Each number is 128 + 24 x the weight over its row's rms, rounded and kept within 0 to 255. Layers, rows and columns count from 0. Numbers have three digits each. The size before them is the row's rms in percent of the matrix's.

# q: layer 4 attention query, 128x160, rms 0.0872, rows 29-41,92-105, columns 0-159
# k: layer 4 attention key, 64x160, rms 0.0926, rows 28-40, columns 0-159
q92 104:144138121156148111099153099125121128130126133106104144154090112146113088105140114110113157141128107106184119128163174147172112114125139126081136127143142122134106150092120142105131116108150158089113112156139149128178135091126161147163124116103083169152141142165121091127137101150135161189127102137156126121180163113145112136193130116155091128159106072153113145167111105131152125111131118121118125118177126090118132129105160136089117130121089114125092113163120116101156111145136155
k28 103:169132100102094099120159165101119179123127111125129107142120150131134114134089128130140132179127145147099148145146103160148141118150122160147135166123129131129104128142183096119154071128109132126112097141138112162127125182132125130140128097080173126130144145128136158100170129117116102097169136100112153163094089139097111143116153137111133128144114176182091132123155123123123132142096169115150171153145123116139132144108128111133144127161174129145152117125092151101085168154134069
q29 088:173152108104108142112137129151107148185152136145150140108122134161153138163102114104127160152160150152111105107122196058132103130174150126091125141142139077098146117129086172169110133122109138151118147147145082093115145145145122136147151123132121104148157137139135144158150109113117109139174090154119138103101133140125157115116096178130149167159141139154113096153112125115056138121135144137125163118137145101147139105145160139141150125147132126135117101101147128141171140143148164
q93 108:151123173157126119097166142099115129122122099117131149139149116131128154112178168098128133131112144131125167145091131126133139110161199129136132104164171131105151146115120122080142111137121155113143130122156110122127142139135143132145186116110056116179123153135198164127173144073133149122106138137164134123108089139163109139105151123114086156117124123084117132154145126092112144147154118126105154130176133169138109098150124157120151170163111131129165140122124120148118131112149117
k29 104:107085144101133085127102113137115129125072137143078124137170088097160172143131147154114126129110105138154095161063099155150135136132117131173177133096152104151081163120135137112141090137133111109133105165145187148109124111097094179129142112108126148102093139127095122109143103135132119106137135124146129111079109089074106173130137117124134114157111138137105101133137101170152118123141139121118126119116139147110164133140119094135170107146086158115089137109104149124118129139116125
q30 098:145111120148121089168136136114077088118087098116160104115101149114149153096135136116135101091157152137131108078119120146145125114163138081082153122165114061134127197092136119120122118135131121142109137102101130138148092127085066104128147137127096124179148121104140130121138151072130180163150078117116134158117139126105108112121113136170139130112129155145106126152149138108125122129144139135153135103159117121108101147124071129135113105113093154105141108142116121149125126152158142
q94 104:117146123101130138139091086127128125137149116114176131145127120082168119129188142088140100139135139127143124092073116136132128127170128117124135125116161116103129109105143152143121116131095127116138124126169136127119135122162107123099110117119132116155163132156116151156138097146145174143171081150147120129131171161111114085157142166115106095139145120107149098136137068129104144075067108122151118118146107115111105131113115101173111117062107148123115175119122173136142136111172165
k30 097:188145147164171133124153133148123111097183146125124123150136129178151165126137143142131105136126123155091145171159110116129151147082198132157134154122121129112126098118138115119110158133133148129103178151166149171107171148145130138131114098131121118105107120108142134132141150136120092171131105106140131107097136136143106168073149123100102097139139121151153148117163170082151134089140149130115115103145115122101135125154140074084119128148150126098155132157155132144115129088076130
q31 106:114129123134109071104147128151168179136104139096164130172142110157149138154115121141125125143132132102096126138129120134107103155141144128144133141115084125123063114157126159134144133111159150151168139130155114202151124116137153191140140175108102142140126153135111143149128144078114111157124125138146134148108168114141102146092115126164119149143118116131121123133095170096101139134116127137182109158138122155082090133073140115156113139166179098119112120110118114158148093151107130
q95 106:112106159138140132122102070150104106129179072121122140148145166105130103093096118110143109084124159182140139094160119114117105153150143111156150169124133155130116122170164116151117156138187156075084111124143102141137137077114150137124105100139140125134139122124133118108153094111127116146097123134147132143121150138151129093150141122107142104067134131146171070193152129123109112134119143137109121159147167124144158122140118165122126110148119147105088132139100163154113122150124123
k31 103:120156152103161127103145114122159129100106109117149118142113128131098126120112115124136096157100121125169131165087143119178103108121162154129145119156116112154159116116089100131112105124125139095152137147145103107145132154131141107121130147128119151139121109148158121165088099130152085142128145141097118130152095149097146154137101145095100134084129156105109108097185103154136124098163112141196159118185163101106155165192123117070127117124122114168117122144155124159142134085152136
q32 064:111181115112101138102118149143128176146131151149117148148108128101128153144137148135127137127166184127136116119110107118105140151118131139116130127115100143134090185105132134109078095100106122110143134128144151129111127146114116127126175134097139097119144125087092113087148117088103162084094133130125116155078123125175125148150104091130166126141114157158197136102142162125096092167139117122136116107104166096106120152120094103162097090114140158099122120119137090125081110150158106
q96 067:156146139139170163094145164178143139114168174131061108152130123136105139129110093112142151150116151166126115095150128156091124112128155150137176085128149130147104158107135131133110078127151100090102096138153134158119166123116142139156144134159188152086126152156111139145164115142135120085119123144145145117133111100116137118066130146124138159096182101148134132129137102140119101164127110144110122119118094134097140101123144146118077140129152112140135157114110127086110142111138093
k32 076:148153139130145148115125130149122150104114129098108170126104102120089093122125132120107085177155143140074134142117126057129131116115138123117095111159149122127156099134126128152151165178084150123141143066131162134091111175135098093107139134122141114146108160113077096124138129145113148150103114132182091112119129167127108142140140164118109119141088127151105136086131156141130131146145107080128144163080088103142121103154155130123126114144126135112161139157124132160150087088133143
q33 072:117158122161182111170120120133158145128141138114105134156152178171151135085147122118083075133114088150094176117116115151119130118166137086122144102142108140157124126140132144150150106140117125131107132151117128098137124088151114111183119123113100085146133101149084121141154120129128093105127130111157147160131130155090150095128128181137160133168127128138097121195131113150143153123136091109107147146082111187112150102156158121104129125153139138121110140125128118104170103091136118
q97 078:092147130136122157127114111151095136140106114102163120116136120120160106101085142130098114160145194139088147182122088129088134166136130118141093091101107136117135101137119128129114110110114132104136125102118094082122170112137157122148095099115125155084141096113143125078072118126115077132166126114118152132107120154127100094122119174103096139137115113139108128148130131124091118145102186157086114081142096113152144097122097104119137105145162156109117136128111104107108089120154153
k33 088:139155137096155150114153105086154140126129139121105149122107119117120117133106133118110095135098102108189087133129150138136113174166099159160102169121120155144139140108180097078126081117173114175143114112106123164079115139128138171139123109117128169118147127128134167140155116163161156115096125099081142093124134114155162137099141132141134129141101141116127138138120145084093151096128088125148149075135133106123146163114137110134077124111105163109144120151095098141101131102119107
q34 085:146105149155138128099119124130147149094118158146107079091145098097137103075119098097114122181069133139138127131131116165134128166160142094084168142162099129132137119193091111124128147161129151103107096140093123187113153114094129122151114130103144099122149133156127139142181106112141099114165152136140171148122137132170130157135149102136130128115122115086100162129125136155098121131122109116145119134164112162154128117130154119133165111138137113114103109185144097146135106161113101
q98 084:110151116121111100118106107125116138162113139163118095184115168134143109158168108137169170149089129142189133125140115098165129137136109120095158110164153121108132123165133086133103136128120126150095099156146111134163121134107168120108127114120140084150078169137143114172114139105128143130145153143191164111145109141181104106145136107120098146111152134093118147138147134143182157105172103141136104162110136128128168137107131111134143138132122147137086097152158126101147097126167129
k34 097:113144155112121154135118114130125111116206113140151121136146142130085134165105137152150101092137151136121122123155114181144097164158108123161099123066137119172066127141145183148150105109115127135145134099120130132114102125165111148096179116101155125081136101140152143150107138121152089189109125139116125135105117113127148129095134134165167110130111133182112146144117104122129131108102129145120158115138119155102111137148106081088148091136137162151151090125155148136100150110121136
q35 093:125088142159116141119201156108111134109122169127160130037106122148154151101136147102111076124109134138103113135130133164139138135106183130129143146091120123127137110149149104133134163167140165119136137108110117154133136184129136145113148118160131131096111161124149105166120126155109141146132133116130119126130092148138102142147127146094151129143125093121100101089162116130142135115128158144142135115105088104063141117127104156105155149111119073119142080183172137112114107118111135
q99 107:171125128111100150134127149117134087111176126114125137126115106121150127087131159120094119119137135137143158164146151143090105115122101158136134138108098132115126145121154114151124166103138139178147117155106132162118144102132100159090118121133085131128068110153132157121124132148091115084106107158107132147115163093104178146124120152180121079117157164129090128103145093162157095112093120111147137127090128130116123109126116111164106130104102131067116108104118166127170182143088128
k35 099:148142179132151116134114126134146112161102123153107077109132118146124145123149105142143098146154100189112129081093162119120084120154146090114140095137111084154109142128098116099116162152116090103124157142109151089109124090108150133109118147109156124132153104112140179139137159063133130115149097155108126101122126141117089129141126091161118118086118190085160140131106158115124140142120120130095146125187163146182151115124114142137123103148117111163149128114121134146099125100144120
q36 081:103126117095134143087161169148077116131149142137172138123105133166109171134141142161131122123142184132119092157081095121092131153112122100140125139113117129133112138149086124108114151158108130113172151098124103111094127126176135101099118107141182185101161117088102102128115109113125137118140099153137128122154139145103127139109140145113074157133179136120173115124070099128131144136125130125142170089122137142121116106136087115103134105141101119126112133105110105150072111119170145
q100 100:125104118127103096110156107146109088096138162141138119096161134114161129109149143133087094091139144102109135128136145154124123170165124112157174149123165082098141131142104087092087149102119114139117187111143136158093119156142103156098105137085098131118146122162142177072120177169112145114119128171120103115130129147116150097156177134128136141157128155078160139102137152127144146166147125153134134109112110123124143138122127139154090127134135166108147107122113146127179145104117138
k36 101:124105119139185144091116131128122101150161146163167126068119137087124133138115154113106088078133097154141132137120165126134136081118103115148117109114082126130094181098158149148173104113120112111104116138103129123114190122116160162110112104088112122096140136160146139160162118134136117155123166119104117107130127126082134123098093125118150112126119093119133109132127190158112113110118118164136132145126161094104126157100159148113132176108141103134118117109156119153120108142071152
q37 084:126150127146117130151129127130122118050101137135100105080131112156142145126143127107158103130186160103103096107117119142137082104126131126150147132112142088129119140124139135124100117123112158143134153074153143112086136156110093059085126099103104121128132152140100139176107072162151163129098155099141158139110096153107132125156117080110120123099088113154139139096124106171118157150128099120127092108148111084096114137144117104135131107144101139120149155145117114156109117087134118
q101 099:102158128125125143164169168131105128123104167080155128129123101140124113120122139107150120115129149135118131131158106110082112116103143146144086117152151152166107131107117146107138148115113116131143107086140128125117108105081138132122090089148121153154163119127159114116184159147131186159110097108132138182116101150121135138184102174124123176162094130134146109160120155156122125188133081131118168135140119101130118148135130120127112124126114090088124137121153125154128109058139091
k37 091:122100119164126128093090107119124126125151166135137153101132111149168144163168118108125137090123173157147099095125136141135149175137110084152151092130153151142112137138103110182129143104145152091109123111124137118128118121152121174119132120134130108167124100129126147113070152067130131121142121142124125106185098120100180130085122150163121120089130103124150113134127168125143087125121101138127133151094208155150100135117139150170152185152144127119114141115122134101116142132134108
q38 099:127136114137153141108129161110110108112116123127145132116108074132155132123161125146133056149109101137141107114126135166102119123124153143085099108127090142103139131166121147158157149109139134165156125114110145083103138158087113109132134114110136115146112152115107125177186109122139122130091117157155155124122130162081140126117088157092103194118132138131104102144078145122120116179165119145091161143130072154097127111140142118114112098141091125079107137103132138125113140096132083
q102 095:144144120108112116118111174151108085135119123107146148098117091143133087161107097116129140195136114106132126129110115116171146101179138094110109139138163161134133140135101155159122111098139136122155134098175128124119127174072136112146120122124159190151139149143083127130144113107157111130115093165097140103151117127101054155143094118138130134178128108121166136115144122097091133143134075142144097121116133150127128108123120105112125125136146107120123120131143138121182083145178144
k38 102:108086149147112130135086130117126125142107107154144106135106167134140149141128134125129095122187150126162180117130159136154075130130142114120155120087128108128189142110124138145118162152122114114128135130085135114122193109160150128123140116174096123113162091132176128127144128181133112138142131105166116120144122138153167099123113125170118124134178095132158101103123087176133100138134147137105109065137137136100114115102132163145144146090073141154122136088148149146129105128153131
q39 102:126099157132130121162144076128141111098123098108122109151087138118106181099103133162129175110136120123134087139144121156096091074100148137161123136089097152148169155117173122134154090154138125144146151104120133152111128166195122125139123134133118111113152127112114083159094165133156108143103165110137085091124134129136122110105086138159130111139139143167149130119112124123132155123137134094093139132181119100142161125150140121098102172116115124151114126134153111099118101165109177
q103 100:135082106124129132123140102147153100107137151113151132110127132140085168132129142098146125119113146161130116083157118127134135141140133133142201136082127152106108109159098133105159122124192122133102155113139125130160079118108107153151128157124138116117117135131097094129135121131104071163122155106111090131172181125133098108108116124133144090093153153158134111123139120121111119113155149121175176138161166143093147142143173149107121103153119114171148101144141185107145173145108140
k39 097:143159101128134116117112129111120143193150156118142112121173178147139145139093156106137103178150126127122154159117129114104152162172148138110075093128125134175121155158112106118123120116088135066147117155153125111137120159091106109144141113163125141114130122180138121118142106094160168113101128107107134123069119109088147116119152101134161126143136116140147175131161129187112095122115106122147143139113114100152140159126138113166137078103150167137146170136115110127102125118109132
q40 098:164133120131107202092152121132121170140123149116121080136140108135080145098200125113139092127119135086115124115140077101106156145137103153147117115150147123120114113147141133154110143093122118141141145115151120102157127117149120157142137121134131151123132119113149133154179085120129190184129101123151121166121166164099136117161109090103174131098123140175139113135137147123118127071127097131131134117094132110101129135137115104122110134137101108125110086172097134129104160080110117
q104 104:136102111091146077140186091114136132145138117178152121148108114105116131138112158190100108099144095118152114177133148134136149109140110107156152149092120136121109124123143112125145104114123109154125138127128141161095176154151120171156131081114141137126140113098161107161131110147151130119156111111145150124130149140111084107118169122149127087141122174100101111057096107115079165121127148152157107129160172118086127147123112131116133115100145115115091129108112097142106116113090154
k40 096:170129110104142124174131121107146121121105173110153156089141141140128115111117127146096147148106149147158131112165119125142135148130094174126152139105120107129127172152142126094125141155119105105131083148112094151136124108098118092124110131094130109144136146130122107104136134160159137141127182136093143104095143119132067084085108122104179135135133134104105159128119190149119129149123124096139117134118129095172077127116137132083122162165102112102133137086172133062132134114101164
q41 104:120143106090135165114134121097131134152143152135099123150165141146134121131108127117128105141118116095118178121104188097126101100185136147169108107127151155148140150096120095122134153126127123139153178177129122121157122119154125106133099152086091177130131108069137095109105147140117099144146116127128123123083123089115089147145132145118106110123074125141160129141142152137126113083120138132084138170176165119118136138154080109094117141118137135178098098106134159150150131111116169
q105 101:144134087094164079135134120177162127168132144152085140105139121136125154102138132121140109129120145124158144107144124123123126083113150135145112126055133158137090173152174139118099144118175124069137108149125168141115141121095129132128104141149160141107155094116088113125116122138145124143117152151152105144158126113147159115098091156162089137115162135165092099087136139183136149104140127108139127107165103129134120130164130153125153188108136106114137131109158093108137152156137143